config.toml
intermediate_size = 640
vocab_size = 1024
norm_place = "pre"
norm_eps = 1e-05
positions = "learned"
qk_norm = false
bias = "all"
init_std_o = 0.00487
optimizer = "adamw"
beta1 = 0.9
beta2 = 0.99
warmup_steps = 222
schedule = "cos"
final_lr_fraction = 0.03
dataset = "wikipedia_en"
Each number is 128 + 24 x the weight over the matrix's rms, rounded and kept within 0 to 255. Layers, rows and columns count from 0. Numbers have three digits each.

# layer 3 attention query, 160x160, rms 0.0613, rows 98-159, columns 80-159
185136102109091085120112165110158157133077140117128109104142150121165127136175111136122113111136115114129104170161165129162150164123121136148174092202110144104117157100108087114110111136123144107095151110080118162115119097149136125088128077
104120108149120166151110154148134093131159113108096152162089147139143157078126138092177118172105174142121118142125157087122073086148109155088140145069107117153153081162129122189185120121110138073095081123153133105147136109150133140148142104
118117156153115138122145124151106109136152111143122156151128117123111122077122123095139163130138131134130116131156157132135120140122126110126091139103130145133104109191082131130116130137109124123110102129133145134141146117154106130169142150
141155125106131118105139105091141168118077119105182076103120146118107124185104105177149119110175065101165144094138104135112140137098119124145108114156082124158162180111082139054096129157151146132164141123106138155140124133146157127116102099
150139068153072169190104180095153174140173119104122142152100183156219224019131130149132144183096145138081163178120170132146105123172130168045135090142065157120151134168151072068172130138148197037083110152126092155152110077153140108081093070
175132135149087151105140128103132175127143128162132163157143149143139176078105087138137181122144104111110139139145152146155113131101114148102099105115091148124138131155072124086110125138142170096123114139115142139156149125154126161131102092
147169112122109111134156135112153134125118143161156131137183147137177145084134120139067147123145134098109152164097111198141123125153127103145138135125133166113089155105163107093097122137173171091143148120143121138137103157142146137121090117
070125148130160112116117120150112095112167099114112136105110087124066115160117128094105109163117144146153118116118119108088104089126162079122099159081140085153122109169148175194145128129098107158128121117179170093155141187135105144184144189
088113160086146136114134106139129107134097092132096123095098118161064091217122128092133167121114121160096116106150116078117150127116166134119133123095131078151117093151139150177134128125120090189145129124144136100113157117107110176146147125
112131136083159100117142114167148107123120150089108094092107114133135125174159135109136117090124128133116133129128100138149136124129140099112161138191127120181071137085164150138134145151127091153136140130136137128133098108123124135117122118
131096152149094174153138141160101068129152128147113180142139124154142155087154164106154155146088170178062138162169176087135091103144110152087100110078140124133132087173136122177154119099106100092086089122131126098149145088130113138147138127
099117142138132128132146132157093145175132124109108109090142106085130128167125081150147107125112142147144106119129174076149143131151130071160146125120152085131101151134095126147083116139099101122116226128110118137104162128109116129194063096
052100165132174130121114087146092128108162094117128099136115112130081102149099124122117098140113150141157127102110099108079091091105156113137060167044154087145141108145115188150118146098123115162151106111160181109122129181106093132153157209
183149126170106132118141132127129155115120164138153143140177133112150165103127120152144153097155119103118123162157138129141108148127077134123128121137116131123146142103089111082114116123155143108123136127083131148146157109133120144149069099
063117181164186148104143036168085104113159137153160149123127098123078091145070134102105123139100137131156144099091068128064107093108141103144091174047173103164142099120146181159120137096108119182172096136201139072133117177085133139165147190
131136135132120109127148127136108160118133126147151141138169141120106108126088088155137164093182118120136149152149156144139132169112135089167096128156134169090140136135079130113095133139140130133146138103089116140157167151126110159130131135
093137153090163138152158101166146106144133130115121136072100101156120098200134107092110146115115124116120168144143127146128160137130125118145150120189132122146081102115162105129134177131136062118141147128137101126135108128115130152115134148
113112129119114064085114120108144166089102131107128072126130149090107096159137140159109078142128099154166127111109120097112156135110185126146130114150125096124154165089129155141112105142137150185131152104128149116118112138110113130129125118
133087140139140162096102118154131092094144078131117115146170115152127144118139147120144141118127136126149098128161127101120069115069122132089096118117119105157157116124091170154150105121107108143109057069141172137152172126137091147141106122
184174093115104081103136156102156151142074123145143093130182157107153122141142103171125130098193114091148079142159157145161125157112095116148166100176090123111109171095084101091076139155168129100132144122073137161149164117142148137111052054
122137092091091132148125178103162124146103154114110136076124142153149139127182135116150137140121118161089132147158143111159156141180131174106174088201129148123126128137161088134149109107140090089065147101108095175141099085155145153111119077
146149171138085133084144116145111118135108129159131133141186117123111081120114143060084178131118138124101119125165134163111111136116112094158081143079155134105121129138102134159100161113126100131128118110128173125168163118119144127173139139
089094159146150144109122065155097127102149099134136118157142125120108086105103117090111132136109138158147115140115116116076129110087176115157054162069141103126154138151106193151107133108113135176129118123174165102120132160110120137169165187
166136134161079138103141164100118155132159126152173132123133152156159164061134143136103104165119185130125166166122147114089081118124130184111118105109096175110157108142154096132194125076142149100103087128140140129211096134121160133123136096
104138128131134169164128140157136103138175157127104183143106110165124141089156129090127132156094150147096167166119147157123147123175145128099141129111157177123112099130184116170169138130119125085111130134128074119148073127147126141117171165
129155144121139087115170117129105168150106153138172094090155122084146092156120100170092117138171121114122144117101122138128178138137138092169139127133164137093110168115153105122082138116132115109138224162096119164097138153092145113127092113
165155102109101129151140175094177133152100160154150134097158131166181134133153146141128155103154118115080137141132146154176135158181106186129178069193136183094107131103161077105124096129154096088094151126089086160133122080157145141119112077
069085161131173129128111095156098089107140111133136115135126106127077080147123139092133101143107139170140110092095099101103134111125168151148085164054161093130134114145160192164125126115101126181137131124177149097110114144104108136139190192
120117164113116131096136141146150170120129122109076101148132155102145147114158149092138098144086137152110103155153141113150125120109155111105140137149142111156148142118123143145160118149131127132133109102130136149107153089144120126151088086
095158080104135104170107165090132128145137120092132123098105141146144165141123126164106105147131131132119144113100140155119141116188139130119154104143113158122097137144178089120150130146146130082121144139133079148127111138127120155115081104
136152102100140107082090138155089134123102096120129103126114134065131134112127124098108124143144108136102138159154142097119166115105192085090116146147114080128117158100106113172135122175146139129147112095195128131115166108140145138128120154
153117130100138149093073120084112159157116132107138062141111118059100123115135114120144158162099151101143094104124133081130137123136155116131104142135155085116119194111105137176093144127110095125128113145116124183060197115134141173128101119
153157131139089113103112143137133131150138110136132101176101172053102144108136140121115152134106145130109112144131119100133123110102141147099095141103112092146148152107116118144115124133141147125132119086109144184104130138139172138146097122
120183126151150116190155112145111139162165131131116149134099148163124123084132133175132091145142123121097115101132109129134154107228115122058105149113096117155146141159160138067093144150098149125096143126127075145124107132154129103086162195
131160145132101115132136107124157138133137143182122150137133123131114147118145156168108165093132113089133105125164129138135110127133082130149109131163117131167136157165085118090074167155123108096091115176125116140172094124163139111131137105
130157131131119112139157124140139134150146135151129137117110127123134138138154143168129100103111135108117100083122104138122146115121109167097107133110116128161145111124159109082125145106132159104108148135113114131141079138141170106122131105
160100108090112132118086165098166132119086140119150099096162124115103128151119154103141149130126141114129123162110141122149086150127121147181167099133163143067122125105120125188176081139150104162127107122123158132105160126131111152131123095
127177122125125106116099138134123122086139083137143144155120139093124141128133147127111139133163098135106090180163150116134120126119143093136127124165101109157122165156109132135105116170149129124140126133161098142154175117145124144127122141
125136122107110149143110109076142140071129142122100180104134117183098140118168150105112127135132111078144153126101145127140100109114128165140180128127100175126138130134149151131117083133171144124128098134188099127128106168165144089116121109
126072117115118125085126124116131126127089141130154100119156095121149115199126106092108127160099148144140177127129097136104129159056136109159129118130168119116128104080131109149157144114106092103151142171175166095105134121084136092164110088
159166174086077157083107125115156140096125121171121120117166135119115135136127185072026164117099126097124161124106123169146096132076143140132127143161149128153146135095132146152132139129125094075141115106183166134154142111114148136166139143
152095158090095141068103141111172101104074105130128064121152117111143137184120150063096151142107137136157131151135131122127083151018159117179139109120164148130118120069104125180164120116127105132138098138136201135114164116104124137187096079
108176110153127132167134115130107153151152147109123161129085163151093074102164146171138084113116105108086138089097119116124181104200111139090112153095124091131145158150161134058072105138101164108126161097116078141095081145149156105098165147
167137121112094128140107157116148136112173111116114140125115153111088115109158164146160136120145131107131082133129137125148105107175106170118125114134106140109142148148122130120101094167132119122146122103080129159111137133151121136141149123
131132150143143140162186118159130117139148148143132153111127132176115152076074119136155135101179094127144126139141104172145127146157087106133132128139123174128119113142133121119145144128134127161120131136103104085165132146115103146089147140
118089155137111178137130110081178166118142123101110115078147100181128108170151097082151126164086147121174161088105136126133099122104126177119118127111104192119136090120139138133145139115136104112116147140103151137099147125116113106167098139
128154118156121122154155097128121147141150162151126178161113161169109101165142139183126102095111118102107126093110113161118153098165101181098130140099117132159155128147162118044100149109127155112114137125114082127138081158135130087120134127
155112125134086161114136131116171107166119172138150136149108166104138157160156144156192127072067123126108119089098128146127145130099085172107139140093119119118157117102159109100137126086120132104116120095100101124128055119123151096116135083
119100143141107132128106117079165126120118124131145088099147113150149094206145158108084085136095142136124162059089095120124109125109141172141139119112165134121144107115180133111145118086103121091130147128142154102124097127098149094185117117
134163154114095148154103101133108134113137090106129104139119128121087125093157125165129179133099092104136105160168197105121106107129141130110057136086104133138146183166061148108084200130143108120116098049088154168145187101171100191141146177
120158135138171103169159118173068073144147149151111141126154093158120120122095109134098117118156156161126122155151122145126145117188147080120136129167145137125097133141117135149133176120130114169126140125133109105163165144096095180109173167
128129149126154123131082111157106126133129077077139082132095118091094127073095125112154118162125117179149118151157116095125135102146186126100087137099134111130162135144113154177128146153125133167127126072127132153066206104151111169149099175
108133130125097092102104126145103139115113113145148076107134106068113130157143136112083117137090127100125133117163156111088106121082131097127085134153123125151144152137133116178111179143113093084156118153148179137121140098125158137179098116
139185095161124097143097136161083130128132090095135121151082152055085129055122119183160156132171134134109090190192159075136132135177100102138092124124110089125112186195072139119082116183148138141139109097077103169115191111171115157112137173
129167103161152108180135127152093120159173123146123155155113145125088110073138134185142121135174135134106100128144126114133148112230112110090123144133094085126116154167119141077095140154131147151124144092086062146120141136135101142057159174
104116152137128139109148099149084120157086131113123110119129112125162140149138082131127122119112122151116162124147143100104107150049135078116074139112116124166134122123114113132128199116112117130145128148154165093159138101112153097138092136
135168103121083151149098148114128141090159102109098126154104155132086129115147146141147157138128122113109085164138196121126109101153133172108132137113078122123142177161108151117082113133148157143160102080078111162107135127184131166135151147
104130131149138119124166108164095119162160132149124165138110160137139122122126092146132114099114106153095130126133135143110158116125131119071106149141081123171147149160138130086092185136095131132120172131130094119132103113130152109105148151
109142148144132127114153111147111128155106125131134111128133119123148127128104073137123131128106163152127156116146124128114149142075158089124096123116122112151116134136112119146135173108123134134105128146134146125135133108118142120133107123
084173130155164126142156092142114162149192137124112181160084176138138086105143143178132103117131113120114136106114080144110194100205110132079100186119136109149158142142180161042072132143086168107108157138108077135143090147130141093095169171
136096133102116134132086140083178133115100114108146081126142123122132122209151160114130119140103141119168115118093130115117080110096126181178153110120161147116124093099144125137146101096123109098144122139130171122122112145107146131175095050
131145100131142108153139148117127140107164126133107139121106139124099130080110174116126122134175105111119117137121127155164122108195116146120150140157109130112131132132139156131129089167142108122137128112114097126118127148134115160096184155